{
  "n_layer": 11,
  "n_head": 3,
  "vocab_size": 1024,
  "attn_scale": 0.0884,
  "parallel_block": false,
  "lr_head": 0.0037,
  "schedule": "wsd",
  "doc_mask": true
}
Each number is 500 + 25 x the weight over the matrix's rms, rounded and kept within 0 to 999. Layers, rows and columns count from 0. Numbers have three digits each.

# up: layer 6 MLP up, 512x256, rms 0.187, rows 46-76, columns 64-127
# down: layer 6 MLP down (transposed), 512x256, rms 0.088, rows 46-76, columns 64-127
# gate: layer 6 MLP gate, 512x256, rms 0.173, rows 47-77, columns 64-127
up46:498488493493519514482492510490513502488482494517469488500536434511531475511497494485537513458573502464513502489538477516496508492521548494487509505539410499495516466493501456469481514473533494
down46:508519502492498493526514484513518474409499463514472466494533497520483499509504553492470488467527478432561474515460469465525548541488519517509458496509491505518522491479518491457539564513466544
gate47:522570503495459497498491503460522491510476469522526474497472489460570491471491493506489505508511513530509514491559491550488533500479505523479468525494485474478496530516472490502487516498494477
up47:482496484493475551538513501517480504532483532512464477515500517513503507497483531473462517516490473487483482484513481462528504499520436573571453464460493578499528495487486466461472484456509545
down47:462536528493501531505547552530495520539505506504511500468495472467493506509520536472490516494476490507506528481465512525528462453433491522519487500536539499495468502468463466483440543440503516
gate48:487534501507453526553459498503521456490505490479476517532528473524477550543540485500526492513472508479500508499479527490484547514493490492510472496494488477498492480498486522477506468491478472
up48:515532488516474510444482465481520477503513474472518492507514528520532513458525474517508467483508477538508485486492527518521505504483512506531522448544504480492513498470495503463456558482555513
down48:511529519506479489479473450527483497486503490537538496483559506467486496522521519508483492503509491552460490520500521523472523478485504549543507516527550497452512468481513488505502528517471459
gate49:467579529503451497496470489530529470509505499517524500525498499463458501458450476521513502473482528482512536540514497470527490494438528518494532533504470478492538488481496519492529490504511479
up49:495498509484464464511511510519486555531469534505492465526478504557514523528508490550514533506532515469523480553492504516442500501501484500506498487563513507490488488460447501488509515513513565
down49:515535499463521473512462543498545506495493490496488486502495505509523566537503464503484495507513507514474519495485521480480497499493536493507463509508498476494476466490464467524473465481489518
gate50:480536528513489507490511503526508527484495493486506504560492530497475538495501473517539517497499488472540531513466454514492514557465511498500503488536463504462465543458508496510494500493528501
up50:480522443499529571479510518502553505480503509466525495487455516503532544500512472469504509493460544510469510464483540507492507482492529530499486486481524498478485469494511471488485462526525494
down50:492535517493478509483450482543530509466506496486503527553433526479525550474501462478506522485462519466522456504523487476485455533454472499531512503497512487488490470494495506486466497494503496
gate51:512508518510491503538468516494541510468478515493499429518471521483523500471468477491484474527543475530487498457457489428538503525533508511461526459497488517489485451525517498529539447492470510
up51:452459490506485522495503482497480482509527504439475483523529494469525517489515488477504536547502487511465426501476496499496480448507503519547466510567518480531535527478493510421483510492501504
down51:477460491516508474472517474459487480474487532509530465525500490493516501487500483514502516520468519493473491529535479528494448473459518495475516493471543494461485540478452497496504506508526487
gate52:479516493513475471515490552494443505504485519474479518523470475481513461473484482538500483511476477514504493454519504511514524522485542523526503504501485540461546506509492500465479490506516556
up52:536470528516484480510478544453489503524498499508524535508515478506472493540498569560481502528505515518490547496454490475499513477501495540499532498487503497493525500474474485540496536518515476
down52:539532526520492457513511552504523478531540452504519492454486509510490499533526514558514503489503480508479510512512494517526444519477462522435469484500492460499487495480469543481512495502511479
gate53:529481488474475538552448464470524527464462465495503485515529497514467530477441526540542478509473519528503457507541459524466526486518495511493481486519487476510521502502483484506552535484531474
up53:515510504480488511520531553555496502521499507476485471541489458522515469582539516526518508516490501494526490484491464484489525508501510505473474472508493541508523470516527490477497510528516473
down53:528490530483509530508475476487535474522494534476525514509471518502461535488500450480501503510521554530482487514528546520516482497482511522521499506500506533561516511509468527465534525530484506
gate54:484461480519485504504465535478522536487490476505482468479472506478486525497495538511448502482473504494443521502511441471506521492524478470527532501512516512503485535478488521532525550480473533
up54:527511508516456518504533491488503496508505460499502509495531527394520489464488467484525491458477482477491469511557492533495462504514521466507535477525517491498506507508540517518536495499529480
down54:452497478486486526520488494537503527491506535483492520486548539509487501465470490475471499479460488541495475519490490475505523516488540480501494549532494475472530501478535495498485484526484502
gate55:549535564509490533456517506518492471487539519474540515565518520482493512530509481502553507457528495476442496496501438501471449486475479489559476479518479503499521504514466504495522498529473483
up55:501483501507537475471455544458480507480495489524505503549470469493533494527493512490483504488480508487471476523497445421517536540541519469537499528477521507489487510459560483522549508464523488
down55:509511536478481542458497488526501500482507503448505488539509492549494503501491525499465498509527483470493501553479487505482496538481496525523502540516491486510492476481508507484508489540477492
gate56:489529498521526492511536525480549457512508499500545505487474487490505554544473507500541524520525479518521533486506529495539527484536518512528486518488439506473524484515492481503514486510468503
up56:476522537533522516516523524486505530489539483480519522482512471524483497503509497513513532503508484512492503456467494506563507476511478536495465486536517504560507470522507479501525450564499498
down56:484481503511540532536481534465525548503484484460556549487531501493492512531486476500494517501515501512544463509475484542525510514542520489512491523527479467465494484492502500504492467474470510
gate57:478475460512449455507519540500489469466521484475505464546515496515531483499493518504506516482501502494467471546508463502528505490457509505495518466500503507507455505514526474479510444528530533
up57:478500490490520470515515503437515512473537464489500483494475554492464525436523500511481509500483534496484517509511504471484472523530482494531492464569507489469471465442497518511540520506522552
down57:526486525461510493466493497526389502452511509544506491514533536489497497501502511538506481514552535456561529490503573508449497460498490503434466503492538461473528489506505502459537509499525467
gate58:528508489521470495507474483491473499510522450518494524526516500519481489505515519437505440443456510470469517522538475495490518524504549466508483499491502446482490458499483506476503468507501523
up58:510514529475518450523516484566500517528460473516475488524524495494516512526525516491524474512514529437503500495525485501523526518534460514495524524455541473545446511498476502512560495525499541
down58:546489486508517502464476488453523503508511502490508504492478481562486508556507509477488518513527465447526499463511510486483523475485536560510482495471527524452467505483517517523537514565516555
gate59:530569458534501530450521439446511544501459525514488432465530471508499467471474505534507521546464493519569483497525471486505473514557503497523495481509537483462541517514519480552522489494509527
up59:498511474476492491505518462430492501513531465516472453514479501512501450509489498479507512521521490542489503547522449458513514479531511533511529412527474514489474487464550518485461502505504512
down59:528493462521539533450502504505549516509479501512525515486518487528480482475521514526494503462502503473524439461506487508483500488504491547483512497451532491471513502408491511540547482495493521
gate60:487530517477499484451476503459515505539550491520526492503515512472524458522512501480465560516441519460489472470546458515510463516478531529523479509544496549479511497461497522541569494518513476
up60:525451495532532515507522551515486548481528485498478508524469512489543503480553504480510497520504504513507514514455520439541492515505541520491510501515490503492508489477518480476514483476458538
down60:470494511501544518526501511508490503502466459478480483525494529471488521471510485481500481474460474522495561529496453500527543497507555518448498479505528503502516477523498511469549463510486489
gate61:480474471459498540481482498543491508503523497472523488524482494474481454514453483501520502473505464573539509505497478505517540539483473539502539484521464499511511503528493464495516516508519539
up61:469434530517537502563487575498518482516539494512493504470485514504479546514522496509483523504501486446492489496493471501448489491485504522521506502545527483509504527511517508456529469487515442
down61:482500494475470508456531512533549519498553476506536512486475514455519526500497527505502497470508455500536456507516553483515474472485512513518476528479527546525490533508495462488439435470473506
gate62:467516533518462514513486517477477505515496489471498482522539480505461494530514495520508518491542502505479455510470514500512495533513515477547509517478503510490532479461460484501449484489482548
up62:466505536508432557504494482480499510487493505499481498499460544461497467510473496518507491500530478543496480547515518491493514526529518518518465455519540508465483508501496496520487501498489514
down62:482458485499479469513481467493509514478489489485522526486468529498518468540508543505491540486487493525492485505520512473526493539516494479472505526505517523472509553530480546439500497533493491
gate63:549533507461506531496524455498483534522484478482428499489481494507494505475488506535511461502494528493544508497438527501481534541511508475528542496508478537442541522457495426471487504509476501
up63:493491482534531478489464489488493448454478535490507481545450517479534487497513493514504508530443466491523495533531523526493484521536463496427491490506531484532538460483499493447501484494490496
down63:513510511509490496511453460487509468509502528512562509518507493510469486492491486497459481500474482508461464513456527547582457535539544508464499520533490477483508463507497494508467504505520459
gate64:493469510508521486491475530467488486518546517507503519509509501513520484538463500520447551465502488509551464519504520524516508488516476558488518505524505484513445517480512502447511514480475502
up64:527517536525536480468471504490510479525479500561514480467507472521489479512484490488524479481512462455473473529541470466475475475465477474492487529546526481546521495502512505496505484512506497
down64:472536531474538453560473493493468489520517509497504474527506474493494501474476481472481507508513471525530500490482491542501482464472517508534529548500466488488466515498519490520505524510482508
gate65:517520489467503506494452476510464462474499490485495469502491442483527528544529541493515492525530529512478477483530501504481509484547523529511459496480472509482517505513485492471464453532475489
up65:521495568491500504491482538463510512504506553511517470494520517518500468488487489444499492466483450507469486483485526481563462504491506502496583490499453492532518504489537488487523491485479534
down65:518493532512542524485479486534523489491458510492522507495505495507485518460499490483460498510478537481497525505485522491546551519460490520511518485476503467513519523496512479451449483462478536
gate66:482512537511523484481504496458465515490502525475520488472492460501494505481472479483494504447545486483471491551512544461502493475481454508505539440528461501518534521504492502495537482486527485
up66:511503499493465510473475544467505472573509509479494415476466502499517456491498478536537544534512513489466477507546524441527474452507498509458491455555541488530517514524462497532499486515556471
down66:523501479465474450483542496548474506490484466481505474505543486464484454524495475471496449486464517487488493500496544496492487448464471553489540484486467504522522519454520484530525486470502504
gate67:501479505489520503512503511521492506534453494513522483530554506507518446522571540459445524494467476473542514522535488516532507512464501460496507483491480504539521481537521477497492460539499543
up67:484530544514501510504509456519494478524465534512528488458497495448471508491534503509502479463478521501487535499482498523454480484518480505467452500495515522470517538471472504489460474496508455
down67:457474489501479506477463507505488494507515508534535502485487476468497470529482484492494478520480487516498516529459560525523541507533472528489500518520484491483483457491518491500508529509512563
gate68:527470457468478426451528534486524494491465485535441461521531508511510521541491506507470508514516500516506497489502513531497478479527493498510500525490512528504516548525536492513516490537538507
up68:525488478506467476520489509474531458542503492553475493523496511437545533548502502532471523503489518523491507512502464542503472495490491526530516539477504538522481506497513537526513508520554510
down68:564514530482453476505554478498510531492458515508507534485544485506480538472471486506502493515481502456490485517496502526511493496514508504437500534448491495512493480506483472481460476513490532
gate69:495474492549487494512493453493483484499511463491497492465530571486510504455444508515473502521528479458457492518484486511483526472481482470491519488489504474500466545510516498530497537526487496
up69:496514480453493502533503498537484521505485470488496527490488502492513513508505479511578478515555514488499515484521501500516485474507536512525481500504469445493489465497467491519510522505502504
down69:500510480533475515531511540490509506511499504521558489480492489489506533488496456487548495533513468555504507480491500488493509483493528538484482522474492489454480509529472444527543501533517512
gate70:499508447525484545517479501535481490489481515490441492559523497505484507481493477468495513509488547508534506528481456506475523530494476533504468484493492507491444501502493467477478526493515483
up70:543545505463507508493470437539475509519477520467559530537522459489464460513501479473503496481505476468475480488477484454500495479476468496486495542491511462463426533497544515474483481505485481
down70:536490544516531463541483510487490492492478480470511515518517527502519513481538529523501523539477511492460494501508501469511501483538472487532486460468548505467493502488487524515493473528432456
gate71:529498520501496498491532496480460496478518490484510428515505491454514491488511507435505539514472495480525496462511506457498511451474480512486485451490528497508544559531492487468461468530513485
up71:509476462508494483483469478458531517501498455493545510474492478520480515515494497501530484491465492484479519494524455486496578493514539511464517489514557492470530508478520530494492503513490459
down71:534526433477507510466533526468510508481483499492540538513539549498492480483489502545493511541500514546480509564439516510467462503527523466464478536511516522524458475487479503538506516514509503
gate72:484518470535451516496514462515533510460509493494473474493480512512545487471500511514556517479469481498511525522499474498487473472453523484514475512525519508509492457496537509532507467478465504
up72:474455540522516528463519535524545476494497484526517503533489506452508492528529505514496518476491489487500475498532522523496485509477491484512498494515483486515532497499528529493473467508501508
down72:476481531501483477462482534477496450579481472517502519527542505474491522534463488477525524494487494518487503526478471498477446513518468474490491506477527520460511497489503521523455465497498528
gate73:456514569490518520472467472510512509475468496472454530495480516485482526483502432466520497501505513495480532548483507477504477501488466443546499497502481496491510547500514548554496486559479487
up73:518489513521485476514489464505492459502488480487521492548488500464532458522505512505451508523492472453528506472487518472541504504486497492483486491548535514492475500490457478506492514487480514
down73:490557498517525464459535496476492473503524462500468503533535472523485515493483465477509519490484495486506509526505514457514488458498517502563498483484512528505503472477514457500511449528503487
gate74:505540507520434484523528559530535494511514521490465502474512487532474469486494530427481494544447545474502484499523486491487454490487505475479499477476509454515522532520506471452488503505450495
up74:492506513506521514513497517525469497457476466471502521463477484493460501510544508478499501478523527541490474481479518496494488492494492519533498474501497524478517503511532502494516469522543510
down74:492467502478462533434498515489477540468471471490550511480551503475469520525532497486472504522501520530508494510530559516482484528505529430468524485548485525490474510514499492480506543524507508
gate75:466548534475500484533567510506477480484525504466506541472502531500492491512516458499502497469493501526491495561512523498522544487517504483499492501480485502485491517509453472526540462485494504
up75:513513532492500506507471527506515484498520496519504487526538490525537521471489498484481495496482482476491498549473465492451480507498514435498469494498523527468505478469465486540493506532519472
down75:507519486506517467514528534507492528547539502501488517521517498506508518536506503499491522453521504508483509477504491513546428506513510529473481501507488489454486499502451489520495473492507550
gate76:462513519524522437489521494461480486492485523528486541491462492461543480508511499488512504512477525530499519488485501484514500507488512493512506463508535521495504519460534465509489465514491539
up76:504503492512448523533461505483521503465449493476519519476507500478515522502490466522511498460470505499458510502455488470499523466512463498536483488525482532520527507537491509504502486465505526
down76:484472535468464458498499556509511519502485491497498493466504535528512510489467485490471538476519466479504507475513504486462483433525476498483488527468502539507494504458477489488533519490522510
gate77:533494517539509484504540497504501500506515508526488498526499465541507511512514557523525499508465502503519549511473495480579525488511519476484434484533493471484531516532501482530509452490486459